Each number is 128 + 32 x the weight over its row's rms, rounded and kept within 0 to 255. Layers, rows and columns count from 0. The size above them is the row's rms in percent of the matrix's.

# layer 7 attention query, 192x192, rms 0.061, rows 0-17, columns 0-191
size [ 81  69  67  68  70  69  90  63  62  67  71  78  61  69  60  74  76  68]
[[122  71 107 144 171 113  83  95 122 132 120 149  68  94 147 140 105  86 130 149 149 144 135 110 144 128 142  84 189  92 234 155 133 158  93 146  73  83 150 108  80 141 154 161 126  90 112 161  91  59 120 144 218  69 150 149 151 148 122 122 151 135 123  94 171 160 124 170 141 160  86 184 140 120  91 124 137 156 129  67 122 149 149  95 121 155 132 122 118 214 144 145 119 121 116  95 164 121  87 121 177 128 182 140 112 104 115 143 111 119 139 109 145 145 128 158  86 187 160 190  79 159 149 131 139 176 151 140 134 189 128 125  96  87 148 162 128  80 174 124 117 134 155  59 135  95 132 175  94 183 114 101  58  92 109 139  83 115 128 147 126 115 123  75 145 102 127 123 167 119 147  87 175 123 116  78 122 130 109  99  98 135 101 142  97 198 119  69 131 110 113  85]
 [185 140 125 119  88 140 138 151 101 146 119 104  92  99 137 124  82 124 112  33 147 191 162 102 124 161 135 181 121 175  99 172 103 147 121 135 163 176 162  84 199 134 165  52 173 149 144  85 124  98  64 107 102 111  87 110 156 160 132 129  99  67  99 184 132  50 118 154 125 149 155  95 109 106 151 203 141 112 143 134 163 116  97  99 139 163  71  86 166 101 139  82 173 161 124 109 100  85 113 123 116 141  86 141 157 135  99 125 153 171 113 152 138 127 144 112 119 106 117  85 152 162 110 147 155  83  67 147 103  46 187  75 108 169 148 165 183 162  91 115 148 102 179 151 103  76 152  97 168 125 149 152 145 140 121 149 183 129 151 121  81  90 123  99 137 169 129 117 140 153 130 102 165  94 113 135 120 165 104 112 154 159 123 161 132 165 137 167 109 115 153 162]
 [149  87 141 162 164 109 146 115 146 114 181 211  89  84 137 174 134  87 179 154 140 149 136 134 146  94 119  86 169  53 154 176 157 136 125 125 125  91 136 158  70 134 134 135  84 196 105 187 124 133 110 152 215 112 182 164 140 132  93 132 142  93 122 132 180 133 132 179 164 189 125 169 158  85 164 117 119 156  74  88 116 153 146 114 103 160 142 151 124 199 137 134  84 141 121  95 146  88 114  88 164 164 167 124  72 131 124 119 100 104  98 110 132 163 178 142 132 141 158 128  83 114 137 168 130 178 189 124 171 170  77 119 140 133 112 111  92 123 139 125  63 167  84 101 126  78 143 188 110 141  48 126  79 138 104 152 128 115 122 133 131  85 135 100 136 116 110 162 111 116 104 111 172 117 145  96 115  85  58 106 107  98 138 123  96 141 144  86 177 108 142  84]
 [143  79 139 165 149 128 143  64  92 113 127  41 111 110 150 201 113 112 182 172 122 125 138 129 137 110 159 136 127 103 115 113 168 144 147 147  81 115 143 114 122 125 104 157  88 129 112  94 208  79 138 116 161 127 148 100 147 150 146  75 175 111 131 115 129 222 155 153 119 147 142 198  94 134  79  87 112 147 128  77 115 127 175 114  89 104  87 108 116 156 162 159 125 146 117  93 160 190  98  86 176 103 145 145 138 144 119 154 117  85  65  61 134 129 129 133 167 137 158 169 107 146  85 145 153 200 121 165 134 117 116  80 149 111 124  47 131 123 151 122  86 147 134 118 132 115 156 112 140 126 167  63  82 165  84 139 158 111 104 125  82 148 245 152 139  89 152 160 116 154 146 131 141 114 144  77  98 125 106 158 154 109 116 161 164 127 105  94  97 107 186 125]
 [116 137 116 199 100 137 161  77 145 111  81 161  80 100 115 101 125  96 128 146 149 121 127 137  95 122 126  84 165  82 149 111  98 164 109 124 118 167 121  87 150 112 134 158 170 104 137 200 128  97 203 155 183  68  73 112 135 137 134 196 132 116 136 123 157  63 145 196 168 130  99 123 102  88 147 180 137  86 100 116 129 165 154 117  79 139 123 142 165 171 173 118  87 176 137 122 173  82 112 105 114 132 160 155 160 114 102 157 104 153 123 140 120 136 141 135  55 178 151 144 139 122 176 142 115  88  99 101 174 213 133 127 118  11 153 127 114 121 138 140 140 198 154 146 141 128 145 114 143 139 148 138 122 107  77  79 106 146  66 144 115  78 137  81  96 142 122 137  88 108 104 118 108  47 111 105 125 129 121  75 149 150 155 101  96 177 123 102 140 142  86  99]
 [154 100 139 214 134 135 135  79 139 148  87 180 114  94 138 109 154 135  94 121 151 125 161 142  76 116 172  71 134 113 132 140 136 172 110  94 167 149 121 121 166 127 118 130 130  76 101 148 133 123 131 178 164  39 116 134  47 153 132 227 122 171 132 150 204 114 151 178 159 147 119 146  88 101 135 172 112 131 132 108 117 151 131 126 114 141  97 109 150 141 115 149 106 130 155 112 195 129  72  69 169 107 178 116 141 119 114 153  79 123 106 127 134 151  98 116  22 185 132 106 127 123 156 120 118 121  89 118 132 148 142 159  96 114 148 103 112 130 100  71 113 150 174  98 106 115 151 182 154 124 146 143 125  78  90 148  70  99  84 183 134 100 113  72 136 151 126 196  98 122  83 153 145  85 135  85 120 132 157 101 173 173 123  81 107 205 113 114 136 135 111  96]
 [140  90 151  81  88  90 101 150 119 120 146 158 105  96 103 160 140  69 157 148 168 152 124 124 143 143 131 115 137  82 176 146 132 160  45 139 118 130 195 137  44 134 155 107  91 135 135 167 117 131 126 164 148 108 130 182 148 181  76 121 144 112  87 111 154 171 167 179 156 156 141 156 150  79 168 135 151 121 115 115 141 113 137  71 110 121 158 136 115 165  96 151 153 165  29 101 160  91 121 154 156 197 164 119 107  62 135  64  94 147 143 121 157 172 132 130 106 177 169 153 117 143 153 121  91 184 148 124 119 168 148 127 115 121  46 132 109  97 153  87 133 139 107 100 152  41 162 202 137 128  93 115  84 103 150 128 129 109 140 148 152 115 108  78 156 125  92 145 159  98 142 146 136 154 102 104  89  92  90 151 122 112  83 159 143 152 140  85 185  64 131 108]
 [108 174 157 101  96 125 163 156 153 149  97 125 158 179 137 121 127 177 118 108 166 133 108 131  74 154 122 156 130 154 129  79  89 105 126 137 136 135 107 136 152 146 197 108 197 117 123  64 113 126 173 212  88 188  54 142 106 125 139 166 111 132 148  46 147 107 114 113 100 117 112 109 117 164 132  84 131 113 105 173 166  88  96 133 124 149 124 143  88 131 101 117 165 103 140 141  93 165 160 139  92 123 118 121 145 119 120 102 181 169 184 152 134 119  98 136 171  81 121  65 143 112 145 146 132  72  90 104 126 127 200 157 100 137 101 140 140 167  83  87 162 110 146 157 148 158 109  75 213  69  95 104 114  83 161 117 140 136 225 126 145 146 106 126  78 158 108 118 108 132 103 170 121 157  86 149  98 159 142 118  93 183 157  89 134  67 173 169 145 146 172 121]
 [159  73 209 154 143 120 120 144  95 120 198 201  99  87 125 140 142  66 116 146  88 134  99 132 149 127 123 130 121  95 129 174 155 134  77 100 152  91 160 151  84 147 136  98 118 174  90 135  95 128  68 192 110  76 149 147 109 163 137 163 114 155 132 177 192 153 110 175 128 205 123  71 124 127 137 103 111 158 126 121 132 112 129  83 127 154  97 162 113 126  93 160 133 187 125 110 138 106 113  86 148 134 172 118 107  64 112  92 126 109 146 125 127 183  93 111 130 156 167 114  75 141  99 172 115 195 146 109  97 109 153 136 130 170 117 126 127 122 121 130 118 177 125 113 106  68 123 163 133 116  51 118 104 119 170 133  65  71 149 172 169  91 158 102 113 107  75 167 100 124 110 141 120 150 144 102  74  76 142 179  64 159 140 136 144 175 136 134 188  79 151  93]
 [185 131  73 124 178 127  99  93 158 156 136  96  55 141 142 170 100 116 168 178 138 165  70  82 182 139  42 157 146 118 126  85 142 165 124 152  84 128 145 134  99 162 141 159 116  73 136 182 117 119 103 126 193  80 159 131 156 133 133 141 120  93 125  70 182 119  96 126 154 183 133 135 175  85 100 130 113 119 103  91 117 139  92 106 115 158 170 151 108 124 130 132 109 139 148  95 118 126 138 141 199 101 119 143  81 138 100 130 114 149 156 150 163 148 170 140 147 182 151 194 107 138 133 114 132 140 105 146 147 156 159 108 155  90 185 171 112 118 156 155 126 112 143  91 120 114 139 126 121 228  91 101  68 141 150 124  91 112 197 129 133  87  91 134 179 102 165  93 143 130 156  66 161 125 154 105  83  91  86 112  50 140 102  92 109 127 174  76 130 118 180 106]
 [154 125 191  60 159 114  99 187  72 152 144 129 160 116 144 118  99 160 170 122 154 108 128 113 136 159 104 163 134 125 135 144  85 109 143 140  89 137 137 113 150 115 148  62 115 207 124 102  80 125  89 114 117 131 130 128 110 130 167 111 133 102  95  90 135 150 140  94 151 149 123 120 117 183 130  96 137 130  81 137 141  94  69 132 112 130 127 153 142  89 121 149 185 111 134 164 114 132 155  99 113 117 138  69 160 150 160 113 209 125 164 159 132  71  83 112 194  73 130 132 122 163  83 101 154 135 131 159 126   7 129  99 114 188 142 180 147 169 118 119 105  62  81 133 133 120 102 136 136  95 136 114 179 158 195 144 145  67 205 120 117 101 122 165 109  85 177  66 111 142 156 136 126 150 110 144 134 162 199 142  98 144 113 123 122  87 148 185 128 131 187 171]
 [146 139 203 133  96 134 146  85 139 107 125 141 127 124 132 108 149 127 102 127 157 133 126 155 125  57 130  94 130 100 119 122 140 140 119 125 145 145 118 140 151 103 163  85 182 161 142 196 188 155 119 121 134 100  80  74 199  92 143 151  61  93 143 182 117  85 140 180 129 108  94 124 109  93 234 114 136  81  95 132 140 161 174 115 152 165  93 116  93 122 127 102 160 109 100 106 112  62 152 126 117 145 112 115 122 142 189 169 119 116 110 128 103 124  85 139 164 118 177  40 159  87 134 113 151 178  84  66 190 182 146 171 100 118  65 132 102 114  93 138 159 214 113 159 132  98 127 160 143  88 103 117 148 119 137 120  98 139 145  56 159 124 109 116  81 178  85 125 135  67 140 187  98 123 148 150 144 127  92 165 117 146 121 133 140  95 165 127 142 152 171 119]
 [170 114  98 171 164 149 138 111  90 154 135 164  64 122 166 180 141 110 129 173 145 143  86 124 128  64 129  84 119 111 178  99 131 133 126 101 144 152 129 115 132 164  97  62 121 201 156 190 149 121 106 148 154 114 172 111 110 114 144 132 132 134 132 126 165 125 116 150 139 167 111  88 135 104 175 200 117 145  66 108  59 150 152 107 151 158  77  99  96 149 167 123 120  68 151  99 124  99 151 112 158  54 147  91 103  92 162 149 109 111 106  54 119 162 154  79 123 147 154  56  94 108 153 167 142 138 173  40 129 166 133 144 135  85 199 146 120 155 111 136 113 125  77 168  86  91 136 159 140 213 165 145 179 139 177 148 142 141 133 156 128  87 161 118 111 186 157 135 114 150 125 127 147  83 143 103 104 135 100 116 156 170  66 105  78 146 124 114 123 104 111 129]
 [149 164 115 141 139 123 139 156 153 115 125 113 144 126 104 105 155 204 114  91 123 158 134 125 102 140 154 145 113 103  77 142  95  89 129 143 136 120 136 141 216 120 109 110 170 138 136 119  88 140 159 170  96 175  71 145 140  99 117 118 125  93 139 101 112 133 126 114 128  60 123  69 151 126 113 168 145 145  78 176  77 109 134 120 108 122 129 174 142 143 159 121 100 112 183 155  73 137 155 106  68 126  99 124 137 131 119 146 129 110 109 142 133  74 119 113 182  73 146  65 180  96 106 160 199  59 205 113 129 135 176 147 121 137 189 138 134 121 103 105 133  61 103 187 111 161 113  90 120 159 107 118 156  71 210 119 180 116 165 102 110 104 186 160 146 154 129  85  97 142 140 125 103 149 104 147 146 143 168  61 101 157  98 117 152  73 127 224 124 185 105 164]
 [186 131 110 144 141 122 131 157 118 156 138 143 103 116  80 104 130  94 104 104 153 175 104 131 108  72 125 179 171  81 135 195 165 140 142 102 169 129 121 166 119 125 116  62 149 111 163 176  97 119 120 110 166  94 124  96 118 147 147 204  61  95  91 191 142 113 147 142 126 126 148  85 121  78 178 148 134 152 108 102 129 203 110 121 109 131 112 113 100 137 149  98 154 123  88  96 102  77 106 109 134 166 130 105 118  87 148 128  92 140  92 104 143 102 125 144 137  88 108  26 137 102 157 124 119 174 155  57 136 107 171 145  86 150 104 106 134 129  28 106 148 150 146 147  68  81 127 216 123 178 151 113 121 101 145 192 129  96 106 133 135 134 105 114 127 142  72 178 140 120 137 100 124 131 151 198  85 137 106 106 161 135 118 147 142 170 155 174 202 107 116  87]
 [ 86 115 117  67 165 121 148 147 122 132 187 152 181 129 128 171 157 145 111  98 133  98 111 153 185 159  82 126 121 126 190 158 102  81 158 157 116  90 124 133 127 120 137 157 137 158  69 126  76  87  98 146 101 179 146 174  93 123 138  94 134 159  88  69 135 173 122 159  80 173 148 228 145 154 109  51 148 163 130 182 166  92 109 134  67  86 197 161 128 156 107 138 117 104  93 173  94 168 145 123  88 171 155 118  75 175 115 108 190 154 132 125 142 100  88 139 166 106 111 182 115 129 146 106 116 123 124 186 117  97 107 147 130 181  82 119 124 137 141  88 124  96  64 123 129 149 117 149 140 126  47  89 106 126 132 143 126 114 144 106 129 150 141 151 121 105 140 121 141 129 103 162 176 177 104 160  82  84 150 169 101  75 145 132 125  42 155 133 128 112 143 132]
 [155  74 162  89 153 113  96  85 123 134 183 120  96 163 167 126 157  80 125 136 175 152 112  57 168 129 115 157 118 103  93 106 161 148  80 141 121 124 198 130 103 126 157 109 169 157 130 149 106 148 173 145 132  79 135 125 173 134 126 150 130 129 104 131 173 130 128 199 161 181  88 139 133  73 188 126 135 138  89 105 115 140 151  64 114 152  75 140  85 151 155 107 133 122 129  78 115  87 146 138 160 135 135 147 118 100 154 152 118 134 132  91 143 149 141 141 221 149 181  77 132 126 150 156 129 182 127 115 123 142 212  94 152 106 136  95 129 103  95 143 145 159 154 124 134  75 150 150 142 177  19  65  85  83 176 133  92 121 174 134 140  97  90  70 100 146 147 116 142  89 158  80  89 142 144 108  89 148  83 113  52 147 125 114 133 106 163 147 169 139 162 114]
 [125  76 116  94 146 132 164 103 109  94 152 150 120 133 123 189 160 136 121  84 169 111  93  87 139 150 138 102 122  59 116 187 166 143 116 153 100 128 155  81 128 144 145 175 131 136 134 104 106 121  89 193 103  95 148 179 162 127  80  91 117 181 111 114 125 127 147 186 118 220 184 172 127 100 171  95 147 172 119 129 151 116 119 105 104 120 129 190 121 132 117 119 120 151  91 103 171 150  93  77 134 179 122  90 108 113 142 126 108 115 112 169 120 126 137 119 141 121 175 113 152 200 179 167  85 149 141 222 131 108 126  91 126 151 101 110  91  70 144  97 117 135 127 133 113  96 145 203 171 149  32  71 100  81 112 135 109 114 138 140 118 127 137 100 117  82 113 194 120  75 112 159 102 146  87 137 113  90 121 129 109  84 155 116  88 145 152 141 144 109 124  34]]
# layer 7 attention key, 192x192, rms 0.0576, rows 0-17, columns 0-191
size [ 89  83  84  72  82  79 103  77  88  82  75  86  82  77  73  88  96  84]
[[166  97 143 140 126 255 156  79 120 108 112 153 112 147 122 173 122 131 191 139  81 153 103  51  98  98 121 138 164 164 150 134 109 170 138 172 141 182  85 190 111 176 116 147 136 172  92 102 156 130 130 111 139 148 139 149 173 140 122 122 109 173 163 130 156 134 112 117 114 123 129  95 141 147 107 135 133 109 126 143 150 129 136 114 102 123  83 103 147 100 111 138 160 141 129 106 133 103 118 147 147 108 109 106 115 127 111 170 134 144 113 127   0 119 134 104 124 121 112 136 147 105 146 119  95 121 143 164 126 121 132 116 110  96 115 125 146 140 145 128 132 194 142 136 117  53 116  95 130 198 131 151 169 133  84  94 112 121 130 113 147 132 122 151 144 167 182 136 153 130 105 112 107  77 117 113  75 106  91 130 107 171 122 114 143 166 125 155 124 121 155 123]
 [182 153 142 161 136 255 166 130 138 146 114 122 129 120 110 124 106 110  91 113 101 101 143  91 140 149 120 160 139 168 114 131  81 170 151 137 136 138  97  82  90 156 135 143 148 165 108  98 125 140  71  97 123 131  81 134 159 140 100  73 140 135 170 113 119 130 135 127 103  84  98 117 147 136 225 165 154 129 133 102 146 137 113 161  96 144 131 153 168 126  99 111 161 137  92 112  53 180 145 127 149 142  86 125 134 121  85 136 195 135 134 127  13  93 128 125 135 115 120  90 165 150  60 105  78  68  94 203 104 102 201  53 119 107 148 130 131 179 125 101 154 124 128 148 132  67 165 165 106 195 116 132 175  99 155 111 123 170  97  67 110 157 138 105 146 121 123 107 132 105 121 124  93 120 101 143 135 146  77 109 124 101 155 105 112 145 165 142 115 171 123 141]
 [121 118 147 145 169 255 126 102 118 119 145 147 108 170 123 149 140 136 164 121 101 140  83  60 125 106 140 150 158 159 141 138  99 140 139 138 111 170  86 133 124 120 108 129 149 175 112 107 150 152  89 119 121 133 160 131 152 133 135 134  92 137 135 132 159 163 110 138 111  97  96  87 153 147 127 107 115 126 138 137 148 146 121 135 132 135  91 143 160 105 117 150 187 140 120  97 110 108 141 131 161  95 144 125 133 119 152 166 132 158 106 121   0 169 142 108 154 111  89  94 150  95 171 111  99 164 140 136 134  93 144 117 107  81 103 124 149 155 140 138  87 215 144 130 127  83 124  78 153 144  98 138 128 130  96  77  82 105 156 150 118 143 131 128 123 165 135 135 117 131  97 135 118  78 135  96  99 136 122 145 108 168 152 149 141 164 136 162  98 148 151  74]
 [121 135 120 177 117 196 137 120 118 102 132 169 149 117 146 140 166 110 193 197 114 109 101 139 130 124 190  74 153  87 158  94 148 154 107 156 152 149 130 172 133 170  82 135 150 141 105 163 127 104 199 147 162 179 105 137 121 112 159 147  88 129 135 134 184 155 135 144  92  84 164 103 158 171  27 121 137 126 107 106 151 119 114 155  60 144  69 122 159  26 141 145 144 183 148  55 117  95 141 131 132 103 149 130 138 131 100 142  88 116 108 169  48 182 173  86 141 139 116 132 125 117 101 161 120  92 157  95 104 157  93 107 103  74 166  80 137 149 127 116 112 155 125 130 127 157 171  74 127 162 108 147 126 122 119 201  82  95 113  76 116 147 155 103 171 148 142 147 105 148 142 126 131  88 164 170 102 127 101 100 127 119 182  64 139 148 125 149 105 146 176  88]
 [155 116 121 116 139 255  74  85 105 136 130 110 125 115 123 168 117 139 117 135 100 125 114 118 116 103 157 120 192 148 169 171  95 127 172 118 124 116 117 134 120 131 105 139 183 106  97 101 135 109 127 124 124 117  93 120 112 174 137 105 150 141 178 103 108 164 152  96 132 168 121 135  92 133  97 150 118 139 125 119 128 138 157 169 127 120 144 100 156 156 108 137 163 117 111 137 193 159 112 143 127 104 159 165 159 124 131 138 156 120 134 146   0 103 132 137 134 111 114 102 168 157  98 165 109 142  99 140 147  50 191 108 114 143 113 160 101 159 155 151 140 234 136 116 163 127  95  77 115  80 118 130 140 126 137  72 120 116 147 159 151 124 124 131 151 129 153 130  90  84 113 123 153 141 101 106 115 131 123  97  91 152 143 162 163 150 155 130 158 107 124 116]
 [177 121 128 150 105 255 156  84 141 129 124  91 119 126 130 185  78 103 166 127 127 158  96 106 144 106 127 128 162 149 179 124  90 126 155 167 122 127  65 139 127 151 112 123 117 131  80 110 135  99 121 142 128 106 165 124  90 142 113 136 152 131 141 133 165 115 131 113 140 163 169 145 104 145  91 157 117 137 145 147 132 124 187 163 119 129  96 122 165 140 106 107 162 155 115 102 155  67 128 132 133 101 155 162 152 123 124 136 150 136 124  90   0  76 126 141 165 122 138 156 157 114 120 143 153 112 101 163 146  71 205 106 151  87 124 141  78 163 127 117  99 208 116 121 124 112 110 155 149 100 114 145 121 120 151  92 145 123 168 172 120 119  86 113 114 156 168 120 144 128 112 107 144 134  85  69 103 117 128  71 100 162 125 111 158 162 133 105 119  76 102 124]
 [130 116 148 148 124 255 135 105 122 128 108 162 100 149 126 132 132 137 150 117 116 122  79  54 143 123 139 164 137 162 171 161  78 153 163 140 155 148  98 145 136 127 120 124 133 217  88  95 159 141 103 117 134 113 158 137 166 162 106 135  99 121 130 142 176 115  95 132  91 142  98  95 173 110 152 105 124 113 142  91 140 132 118  88 104 129  92 106 152  88 133 134 145 130 139 118  70  98 125 112 133 120 135 122 132 142 129 148 146 147 108 132   0 129 146  91 132 123  87 126 108  89 175  99  99 157 144 151 140 104 180 104 121 112 128 132 171 176 152 132 125 177 149 137 118  70 128  82 128 202 102 146 171 117  91  91 122 128  92 120 139 132 140 135 121 150 148 123 145 152  76 150 127  90 128  87  69 144 103 147 102 168 146 104 117 138 129 171 105 138 150 122]
 [ 91 135 111 108 145   0 103 191 157 124 106 119 128  97 186  82 123 131  99 129 170 130  79 135 140 132 130 144 133 107 126 114 200 148 104 101 173  68 160  98 142 116 143  82 131 148 160 149 107 107 180 123 124 104  92 102  95 158 141 149 142  96 112 141 129 128 154 148 161 143  95 139 130 109 148 127 145 130 126 141 123 109 117 120 160 140 143 125 117 120 128 120 114  71 138 189 152 196 157 135 104 143 147  91 145 155 185 121 109  87 149 125 255 121 143 116  94 130 157 144 108 149  90 105 137 122 101 135 127 149  86 144 153 145 123 143 140  94 102 115 109  71 121 118 105 209 150 198 163  63 139 102 103 171 163 142  89 169 143 111 119 133  73 113  78  81 103  78 114 109 162 152 124 141 123 101 158 132 113 113 161  93 103 143 114  58 134 138 131 131 100 173]
 [144  97 130 162 146 255 154 111 116 136 149 169 120 158 159 149 125 114 133 115 110 144  93  68 143 102 142 177 105 160 155 138 100 132 185 148 151 131  58 119 118 132 118 132 136 200 112 108 151 128 124 130 129 147 154 132 155 133  99 133 132 114 163 127 163 132 117 116 107 140 120 102 152 132 160 102 144 147 129 123 146 136 134 123 107 119  68 157 157  87 150 104 148 123 146 121  74 108 125 132 137 139 134 136 103 123 132 163 129 135 107 107   0  89 163 108 152 132 116 131 134 110 161 105  75 128 137 150 161  94 160 120 110  84 130 105 133 172 143 137  81 174 126 145 126 110 170  95 136 154 100 137 121 103 100  91 108 139 120 109 117 128 111 124 123 173 159 115 101  98  95 130  81 111 119 120  91 135 116 153  99 172 149  88 127 147 126 170  97 142 139 126]
 [190 101 106 142 180 255 135  98 120 151 115 134 139 125 125 146 142 127 156 179  42 148 110  97 112 152 143 142 172 183 125 148  97 135 129 159 102 151 101 222 153 150  70 140 122 128 125  95 156 153  89 115 130 174 162 145 128 136 111  84 132 160 178 123 147 130 100  92 104  75 114 106 135 170 114 116 159 111 142  93 120 118  53 119 171 136 128 136 165 106 117 163 146  97 112 106 128 155 136 131 161 117 133 108  90 122 142 170 115 133 108 115   0 132 134  91 104 108  99 125 142  90 141 106  89 128 150 170 102 121 120 130 100 104 135 135 157 128 124 133 142 173 145 125 139 104 108 106 108 199 120 163 135 122  68 127 128 119 136 147 143 147 126 171 180 160 161 121 178 117 110 115 113 123 129  94 105 100 120 145  90 160 109 115 135 165 163 116  76 157 134 132]
 [112 124 125 161 122  14 157 194 144 146 122 147 122  87 164 112 121 116 138 155 120 107 133 146 144 149  93 173  85 142 138 163 115  90  97 169 193  67 139 146 125 148 147 148 102 191 173 129 110 149 112 138 129 169 109 116 114 108 178 117 141  60 127 120 121 111 131 133  97  92 143 126 140 140 191 119 160 121 142 117 170 156 115  85  98 136 125 170 105  69 148 136 163 120 116 118  51 110  96 115 101 159 132 104 104 163 159 107 168 127 116 143 201 131  98  93 110  93 127  81 105 122  85  71 124  79 178 149 116 153 129 150 119  85 155 146 148 152 115 144 145   0 107 151  95 158 188 169 140 130 112 158 145 159 114 137  72 136 102  63 114 183 107 114 139 123 108  69 134 112 158 196  84 115 138 120 180 131 146 179 127 111 102 118  87 152 153 127 145 161 119 131]
 [ 99 109  94 100 181 255  65 137  87 128 181 104  94 124 155  84 150 157 143  96 158  42  75  98 123 122 137 163  98 134 110 123 144 127 145  73 173 144 144 100 129 121 205  80 145 116 130 150 111 149 176 115  87  76  91  93  95 113 162 100 127 111 112  96 159 154 118  86 139  82 105  48 128 110 172 123 140 141 123 152 120 133 145 153 147 139 130 134 179 152 133 111 109 112 137 139 135 154 166 130 134 154 121 118 141 144 169 109 144 151 135 126  13 153  95 142 113 120 112 126 145 152  92 127 131 132 152 104 124 109 130 117 140 169 143 150  70 139 112 124 128 169 155 154 150 110 140 118  98  21 125 135 141 118 144 135 121  73 128 151 145 113 118 150  87 126  99  63 136 121 162  58  79 125 141  74 156 140 101 138 138 133 184 142 143 103 142 175 121 185 117 150]
 [152 128  98 108 181 255 119 130 121 135 113 150 152 103 122 138 143 146 142 142 110 111 143 106 109  90 126 106 138 159  89 106 126 129 144 165  93 122  59 139 115  95 135 140 123 138 136 126 119 138 120 150 115 132 135 112 110 149 137 100 137 134 186 133 121 157 105 103 114 112  93 135 125 138  89 147 141 137 178 135 112 188 143 200 159 116 142 126 178 161 112 120 169 179 117 129  45 121 138 130 155 130 121 103 108 117 130 178 179 115  99 136   0 112 135 107 134 105 111 109 173 142  89 139 147 104 141 132 117  52 125 137 119  64 139 100 138 152 116 137  81 132 138 115 119 144 138  72 147 109 101 178 135 116 113 124 124 122 158 208 125 146 153 136 163 176 174 112  95 123 143  52 115 122 108 130 105 128 154 121 107 116 118 124 112 176 126 107 134 148 127 147]
 [118 142 135 113  92   0 118 179 164 113 129 160 172  97 168 105 159 121 101  77 165  94 147 140 113 125 113 138 113 112  96 145 138 135  96 108  94 103 180 132 141  87 134 124 131 162 202 146 151 129 114  98 102 125  80 152  81 141 170 181 133 102  99 121 109 130 141 170 131 152 107 134 156  99 152 152 107 134 127 135 150 193  99 115 154 151 162 136 165 200 143 109  83  98 115 141 115 142 146 165 125 135 129 125  89 128 170 135 118 107 172 162 255 105 126 133  79 139  86 101 137 172 132 129 160 136 147 126 139 153 106  93 116 134 151 118 124 123 109 136 148  92  95  91 138 155 135 103 135 113 131 105 128 159 151 162 122 135 175 138 153 137 151 128 136 139  84  97  91  88 139 152  92 162 148 133 169 100 142 128 139  66 134 177  82 118 123  74 126 109  82 119]
 [117 140 133 188 145 255 113 101  61 138 138 139 107 144 148 140 147 154 174 119 117 117  75  91 107 108 107 166 114 165 150  98  94 170 154 104 108 104 107 120  72 133 153 133  98 172 103 100 144 134  50 116 128  73 108 109 152 133 127 146 137 119 147 140 150 144 112 134 105 137 123  93 125  84 172 145 121 104 157  93 154 178 145 143 145 136  91 126 209 135  95 124 138 150 141 149 146 131 137 144 177 151 130 145 150  98 138 122 199 164 135 107   0 130  98 145 129 142  85 141 138 140 132 121 128  98 150 147 139  95 166  83 119  92 119 148  97 127 112 106 121 193 145 152 132  49 139 147 136 206 151 151 162 102 123 108  99 124 120 116 121 148 129 128  94 153 148 111 143 129 103 120 109 102 104 107  96 154  78 131 144 126 123 109 165 122 135 129 119 128 128 139]
 [118 102 136 128 106   0 104 121 116 110 109 170 142 152 231 115 147 105 171 140 117 124 113 142 172 124 130 145 122 132 124 126 168 123 101 165 136 131 141 157 150 128 131 114 138 176 144 157 130 150 151 124 146 119 145 118 146 101 124 179 119 131  96 138 176 146 123 157 136 100 134 128 169 152 161  67 107 125 184 126 186 118  82  53  96 139  84 126  90 115 139 135 110  62 154 160 113  87 118 128 134  81 139 132 143 149 171 102  81 146 101 120 244 170 121 109 126 128 120 108 129  78 159 125 103 149 159 103 140 182 150 157 116 178  98 121 168 112 121 155 105  63 137 128 128 148 131 132 160 176 167 109 150 170 103 150 108 123 138  77 124 124  87 125  84 121 122  78  84 121  99 195 140 101 145 106 163 161 135 177 183 149 158 140 121  49 112 154 114 127 161 129]
 [132  98 137 141 166 255 139 110 111 153 111 155 138 153 136 138 135 142 142 128 141 112  51  46 105 124 121 147 124 165 125 144 101 151 170 129 155 121  65 150 156 125  90 139 119 184 118 132 131 132 113 133 132 147 145 134 123 133 120 130 103 123 156 124 158 124 138 130 111 123  89  72 153 120 162 118 136 117 110 107 141 119 102 129 130 124  98 123 177  95 125 134 134 109 129 127  90 155 140 144 157 137 131 106 111 120 143 186 119 124 116 141   0  91 107  82 112  98 106 133 133 123 139 111  91 122 133 150 112 124 131 122 113 101 162 122 137 164 136 150 115 174 133 112 131 105 139  84 105 171  90 144 157 139 111 118 100 124 123 135 119 146 119 175 124 157 169 105 135 120  97 102  86 114 144  97  92 129 105 138  78 141 154 131 126 123 136 184  89 154 116 131]
 [156 120 138  98 118 255 147 119 137 129 142 175 133 161 151 142 140 134 146 102 100 115  80  77 144 125 137 136 119 174 149 139  93 129 205 159 155 145  50 141 170 126 127 161 140 194 105 139 152 125 114 134 121 143 138  95 118 118  83 113 103 149 149 137 157 129 137 142 118 151 108  81 165 128 148  94 112 133 125 114 153 140 100 153  70 113  83 122 140 103 143 110 184 128 151 134  76  61 118 110 144  98 129 138 133 137 141 127  89 117 122 105   0 104 146 116 156 112 108 160 132  92 181  95  98 149 131 127 138  89 157 112 122 145 151 123 140 196 143 174 116 162 142 120 166 155 133  95 140 116  91 132 146 111  90  50 113 117 129 131 103 170 160 136 113 130 190  86 121 150 100 124  63  74 147 115  88 140 131  97 108 182 164 103 138 137 148 172  92 148 153 143]]